Weights of a small GPT-style language model, trained from scratch on English Wikipedia: 13 layers, RMSNorm before each block.
Each number is 500 + 40 x the weight over its row's rms, rounded and kept within 0 to 999. Layers, rows and columns count from 0. Numbers have three digits each. The size before them is the row's rms in percent of the matrix's.

# layer 7 MLP up, 512x256, rms 0.168, rows 404-467, columns 224-255
104:575500551525486429490557510535514512516492626547425534502529542477458489452565463436545493464495
101:588509568484449446467546550485507521516425544570506506520457484509507533514514453591535508530468
100:571512538504400441515538516480427529537466496478558473450556500536491526513544538522536491481526
095:547542472496454540508564464480557463517419448500534482517576508489479467556464468521541379531486
105:550465495564498533451547494539450497514526481477477484514603425464537522504561506529512479464477
103:459533582546503523477563543515472493510516470530445436507503537450501472516540535461553506617533
102:464476430429580560456553486485563487492449484505448521471509519502442558503469477479491500509487
104:507516541521533602548499496488488413556543542513479464511467528491554488471488536546475476444473
094:504427540442484509491476522497488510539511445523544532485584512539432500517574547494439448470502
098:451469560539526493579459482522502479492575448519449477438481454534445489541507495471511548438494
105:428511482531566518425526477443550562439510408504464515470541447602451526374439462420490500515504
098:486502463509489523519559564529494460504520518429556546454474469449468500581494519585478575474468
094:529466514467553497560490495454522550452565473488486490542484482482478422522501543498460580518515
105:518542567523509543517549536605480506406408534461503550522463520516503527555498466582521606464507
100:524539567480446523467504476468489494538470494496537460520420528500520496485550449492486472549467
107:459537500590505546477529449452457428548511492510548559572438529443531532505470454501493434479527
094:481532484504525500540493458508502543478496485473426427540478519540458527494552553465523487487485
097:534433532485541561513453444459566492488525455532530426529442558458528577504488526532557540524481
096:486513568518582430452449492517470499596530537578470499461500508558494475521469508565515487476511
101:532469457487493502580503603529482603467522444540476497476478490482462536517529481462521534449488
105:555475523507494510432407441526556564512570443522483525528539502559515454472501513516432528531489
103:525511460512499533543488399452539441519484508491543464390526470501504521496501482485453480480489
096:505470555508511508532480543463524426457508524491579506430458486532532521576500422459492498559523
102:530516516516498493434540447508584556464548511511496522551389436490559522483624493546520498486466
105:490513436532477442589493477544575491488506528518506528500534509497476499487559464515485521491478
101:513499418519512515498495510461585494504463466459481445620527523505476557494486505494555491396524
099:467549494540439435509475472473444456513455486470463501436497560509519574519461527474497541466507
105:538534491516519446543514578436524513528505537486508512449538534479487553635479487493521528507507
103:538545506548494481541492486509430504475497504468441488523555525549524461518456504548457533549559
102:432469449431500492482450533460454469441513563533471423508512502501526501518506460503552530546497
104:490575477482467536553554499582505540508543556424461505523518449477485531511499482504481492469556
099:474442506498490466438500463484536507529581461552563550495462472426465489490501486473561564488489
092:434499505480566456446444529432555517471472467454480510477472441514499468435478501493531482543499
097:479510475489505493524506515505451496525494511515452509549497527495509476496525561415509536441370
089:540520502577574515497522484571407547543463478502499454505539521488509500528444507485498524533534
098:486531466489520453497528505490503489465409429556534554578501531581462513538521507517507484451550
106:509554460499509461530490491497481484505459487524431494511491464387530541492474413493430442480496
097:482494461519494452550503399517435442499464507502501450561480462411579433572572525575489446587534
092:487499460573508493535469411521494468490465542501539484539433454479455487489529453555432517463488
103:472551547489500513493470432498472475555509449468453494476396434465475528523483423517421536449560
104:475515522524462465509465522487462491526465561525507478600482475515485546489513509552470432456532
101:540538504524485538487415519554557529491464489480518473407505551593461502523431483561465468442461
099:577454523382453507498431452508525431495552521501509420475473553448509531462461473459526476472539
095:515502428556441473490444500482472447570530493504392561465489385514556491527493502491454422455486
094:490461434475481488355485515517480458509586454544447520480454504544523511474501504540525478500488
092:547516506519515408450549494477505511492582492519551444561555411548485410456491432480522528518555
102:423514476517496499539437524610554511556488573524504491459520479423496540521547486401476504456514
094:467525551574509497542503547523475590500466454500433515482465484519626572480525496474468518547512
101:465592417477469585490571495461487444480515473555480476492600492533501522436552472479537468491532
096:528519544530492464461479513462452456510542483393459479482552530525464483437507506431466485498520
092:470432442479513451473525504514480515538496518498492542527505482463470484455597473516469501550546
102:484416491555477557602502516471486408533493467415552546480534490530506472445497492519537477490539
104:472515462535529443473483423479487488503462513482510467520513476485502436459529438496515624501570
098:459467517437596566539508463528453481619511484475533481406518486432500529521487419443477522446463
098:554477483497502497467506479437500457532533439511460531488540468482426494501469489514447535434463
098:486484484479524493496475448476429450565442500417496513445536465508516516550441454516509563443462
101:523475559499566536495459534486469510429459451459525443401570429485485499430550486461464585525468
096:480473454481531419509429476572472565510452490518485434521535541438485458565457521511547394492466
091:479452508506500572463444524562421529490513518494483530519492500519508450507463460456537515449537
101:497526566476486511474529473517515591521483514491427534485489463514504469584525516570516551463477
112:515491544441486529507467465593498449496428536528507511537508464447455501539560529477533485449497
094:530503494448523565513461474444402543553512461433484502538458487488481497473441543520565488533503
103:532513500514433475519520481547564497557492586527447516486416485470478483526527448481498614450476
100:479506590503487503521586537522456474431580554519439471472457531491498567519493463557502478511492
# layer 7 MLP down (transposed), 512x256, rms 0.164, rows 404-467, columns 224-255
101:552526425474560550483462568463507545488506538488466576446522478538513476493528536499488476500501
103:476547483463490558493405507418493515501530540512568542547538517512506546478500484525539494487478
099:542556524500482478506491516445547489560498520512587470477501474550523479509518545547534561457464
098:488403533433463507576510490464483526544438509528533504464485434454519547471546481472484500502493
104:497479589451542531507542439441503445582486447530582510465507498524507568374488492478449524484482
103:454455579554481542532613497450525472558499481492465437519491448549446518469468516517526505509542
099:543529531420551458480517514566520544467458551560514522493438464523524468492461444457475493516472
103:458485558531467539493570382437562495508481568500566540509531518506458521487465474471474484489467
097:480492481490504487465508501483495514432575522510613495505473506508463497550574490550501511479531
096:523493467509546504515464450419469542598520520500473571481505498497495484466457534487483497482466
103:424479443556530484499520464530514510502494437548555414496511443451562526486490513450399534492542
094:522453452482505470413484532381559557420532436468470421535575478472551552506518526555503570481538
092:558472471578557533474557512509511536448437510502427473496499452491503474484561529453536559485580
103:573485455466527449468429553514497572556527413538397541468465428391504571432543533519490521511482
101:519554541456558516497563481518541501541465472511371473448485466548497477548527524474542516437537
103:541504427519515470488516488525510445504479438516562480498505462519544499571519547524505504478574
095:521484564490458456493594505517468510486495471454517476528466528541516524503559470511491501568481
098:476427459508448488468512481601543463502469508512392467512534481436541496499486520475551482533453
098:535452527492498494483455506523468533405501514606551490464523515539443540503501516551559482523567
099:547542460493462429525549478502496490504428503505446505520502483568518470496516552458590450547512
103:546448491479503560486419535537575485499515434498270512513565576493498497462535480538423459515472
093:563539458528493499478537419501484478527452496495542500471489511534510500503456556493506471518453
099:477530465479461471536515589522476451518488541506448517572521483462516466471481528559486514493577
104:533518496531533511435498526474537492505514427500483486464445522542538491450462479482488470448456
102:519505485473453517494565574490486501494493474520506514452512471462440485542547471448490493513555
100:503556525579515559482502531506528556562492494459429519509443474550477511494484480476498467472532
099:510531527556492440509498523544527595471542440425349488550506522476468537431435501486490520529524
105:516494512450417510564552454571506453534551517460442513488491473514489582559525490509554481487577
097:462507455469463497466524555507554518507514488501577523488467474529539470536475558528536522500507
103:459516531496488445503504458507439507484484438510764500450520525535500482494493538460482548514453
102:497498569462472519483497480549510533512551452446537479473557468451534505519537494480509419461545
102:546553515560543490509552499500443565506568521524673448552497473543517472492473570506505480521578
091:475484526547456499532516505510543467504491478498383529502464477485452536492560506425514467484506
099:484545543544529472457490529475497433482457513495339542541488589539500477465530498522438532440572
094:444530497443495491483492512519522464529554516496318466538451487478535555536542549562499503490500
098:465445508455605457517432477481506483525470528504381442479430539477510532542530509540465466418509
103:472486513523519442524487460459549559530444482520534435495489519541480487462475443476534492521480
101:473521553566459504519501527478514435527436502499616480475529471427521508509491521523544477431515
097:537517444488471500488466453461466528511535463512253503491551472453500472428476576468556484505576
101:463482439459442472455546513505496420479514511492429476531461504485519474481510482523554517433391
101:551498467557510507530470554494451499452487481503415525516471559461505528531520524447467502488553
102:523557454513462519527480455510515544525593525540505527448469485486475525422485483502481585407501
101:503534464472469575528483462491531517477536486436475500597556533546432473510535556580545512584514
098:541552466490463478467429511530509530555432514527440462445483479470473469500497518463454435491476
098:559492553489516493595463473481539451530477549501443539517504496521521495508487488507493498461551
099:530541449494563577541498433482532441491436482466530554505518554460618542491475534514519465477451
099:516554478448470424489477437418455529460451466490545517500437395544523488493512506533468451553519
099:557449524505454531488529567505482498511494508522534497462435525540517519566447511453461511613472
102:523478521497480471528538499501549480520511501478633470558496469545485497560430481497535513559565
098:506543516518467511516504447436470566559484535531603523529418520548536500509527441512498537549481
093:544551563529412543536499456460484472452493448455602533465563504520487456498479506522530499536520
102:501477512627461541538407490416454570517506464466401518534529507473492473436517511578499467447442
104:494534546558466528427519540459518538513482529564483544514455528509548538475558571532486440491520
103:459497477497362467479500600465506522510471513499497518411586493501507469465433513457503491473532
097:555473429500528466544485462426460420502534542527523520493489523487508440494543549519495494485458
101:441500481562523500501498460499416414487528523459556554425552415528510569564522545487513500503466
099:506469453502492529546530436435507538484508469489481489491554485449523453513529521515518515539453
098:519501481463475448501513493527473494536521488565391546508421522477512528575536535491471472490506
099:486541450463457581485481468510452548547521512470493493543406496461496475521439531499536527539497
104:562501506525448528497424571508451529449525440507660478443570471497535450464465528492548481515462
094:481514529498464556469550433421542542408504488541335479486507516515497446470488438492538501514488
099:516474516508468535552500486506548541500499447524518570476534453539410511525557468468522542502457
105:522451524439497434410566468548544526552463471585595492440501487514568511497438410523491503487511
101:509529575572446518537511557519492528465494455498486508484516492535508506509546537517450432513594
# layer 7 MLP gate, 512x256, rms 0.161, rows 405-468, columns 224-255
099:459535473448480531524452526529540445485467387519538491535511515553510456489483448491467526531490
097:466551441475521468506513504547492539467498487463571474486534402492529503478515510517468540514489
095:519486441554479489487429510594458543528566489408486500516520528526443512389492517474485603510491
101:534511530434415485554555505539527473577547507510502566493528473556481397573405526450475541555477
097:493568477529460486469504547525492445450510514497559566476534502548529532495602481505458519480455
104:537542571501525502490440512551516499476481518577567564458448504458604519457457554501489413486472
100:476487535541544454460457501464570446492542525506515468521453548489475501446536451524469489547512
100:477539492536499415575474494526496534568546508485487539545464528458529477595508485557503519496489
100:468503537536506573554510538491449437604502461457527519480486457471472480499484462466494486530495
102:519533504466530496549498597456475504528525427521556520521511490522487457576539536477503529447517
095:538526512553460525513454524449504581537512475589464537465519520471531541541441523545442555497470
099:495453522477508504508456520535505517484483449476557525566535462447442472534531441494472505444412
105:498538432483547475544532535547466556460572519473502537477523523500528488522493595465488511561500
100:496508521463448481484483538448512466538451399531497500472501519552515481465493540481566536490516
095:467546466517463489469424447509543538465470547484483487458479528497470480545470501509530586490529
100:486418481485599469530496408559432464524470526556525463518492521559509458568543486486490539460488
097:439467470503508517536470556420478457480447515486499490455511569573416509423556554550528485560505
097:473450461433549494531549501494555487535574572519547535529487508524438525480548495506489475545488
096:479500424515499420516558590514487487486473474460505545479500501551466461559465569527550504546508
100:513411493452526537570393473545584538524525481548488506546510562457557514531512546534438463530499
104:523489459547541521444549449536500502490422529458567406482512494531517439473510575433489475490493
100:465552496541490505546510560523476485470530524546509534496534521494458534549550567512488513512447
099:504488477496515542597538529511501515451499510450526568507538577473471463557536492497489504454516
099:460439481446501493493537428549497517463478393466535511487506547413546489583503544451559510488492
101:538500495570581510443441566518550554568540515445453535542505481471510461507477483449483533474516
101:494565541416473443435530442519553503575437548498568451435441422486494438549501454477463535493440
105:523513494467583494555510499496574470453470480457490575503476466453486546457494557511565578464516
103:464372500475477531487495548499525512484459476437594505500517498435482513467492498481471528444442
108:496458447519499533507487390529532480557491536534490525438422514494448521514499436520517491531511
099:526498531495491504549505606464369471505536432527544554479488553469529500511521506499464561542494
099:407502408508485446530499467441471446490460449493537517507519515498498491511525460497514519482490
096:439472437514469485464493535531542477562480594532567507530487495531535451457533549477574522485518
099:552536473484522492475516530460506482556452532517477480490543434518470536474487415461454459413522
101:485481510523453453516461459504471466593499476453580471537548512549357491474500588475507519541550
103:498495481500394502481485520572492492457504524557492492419520456565498476504576485406467423532504
098:503486495568483490528523585579454446531520466468490503557556489396478584531494509473447484554524
104:533475532684524494490471506574488478553551524485445471563570512546420518506442515504440515556518
094:488491469515507495535444472460523459497523493575480468513478506537465498507549490478463493491519
099:530494551481497488476526433524535472505505538548486447489503534544540478581501494479533552502496
099:517469446538487433534607475491580390501548469509495461450482457540590400508498517513502537517454
099:487462588502527509488513501561521542487507553486542514528519561572450511477459500460534549519492
103:500502428458556448527409481453524555495516504543552553469464497490547420556455419467516529469450
089:470443441500514451479450512561439527524549485503493468518512516503548508516508508458433442480535
093:443506549455539481520483424496547474500477530511550572528533487516459491550451475464485483514482
101:504532503510514512527496405508498490524428443586483517511484447507508534470484580527513442477425
103:470399561499488499483491462428569475498443538484586510539506506462498433528555512505546493501548
100:426509537569514490548456549489508487557517447504496537540540511508509458523457530464447482499569
099:534498517542489497560467517465556475553475505516502547450457536491466478571499535494378458536424
095:492554456515504563564533505414547498439505513529472490461460486528431557510471566422493473502554
098:524519510599509521499491547502580483514537557481502482497465483525450524518474551458497489502490
103:444477552592536502554502492446495528533491471491493436511487473579550501505497552489517513508521
104:536544534570467530427567470528389463472470553541541472502449567456484463526556510495541490562537
100:480459589411540474456532513533465493538496494492533502509507530587482476489461476553510591499442
095:516416480537450489553487497503488416508519554509488510497467482525520496458559536543467573519432
101:467474475542460486541468463662496485541433460539465540562450472536537466513526476429424557527608
095:510541476524559530518517510497568471568506429534503504496442550506495559471481533512401543521531
098:516519474504525503498509549540478492539469461482518431449479534501477516458477547513500529540452
096:436474455564518509450535431540492548485486565495477487530521482412480481516424443462487552482482
105:537411481530598455446519463492438532491592457521494457492575528457449524470499453497450506480564
122:512483586476475565515509425481510492423537534511424498541478533469494479522495447446502512480529
098:534532478546453424442530479498493481511525499468463512499480438518462552525469564519507495487496
106:444487526498509450545522516506552452489507565554547496460561483443504492469517489541496541519548
103:474521506541526466577502424515571470485442392494497530465433499507516460496553488575497506483485
099:449452439504537524566572557494519446454542495443474514506528439480563468456508561462514534537480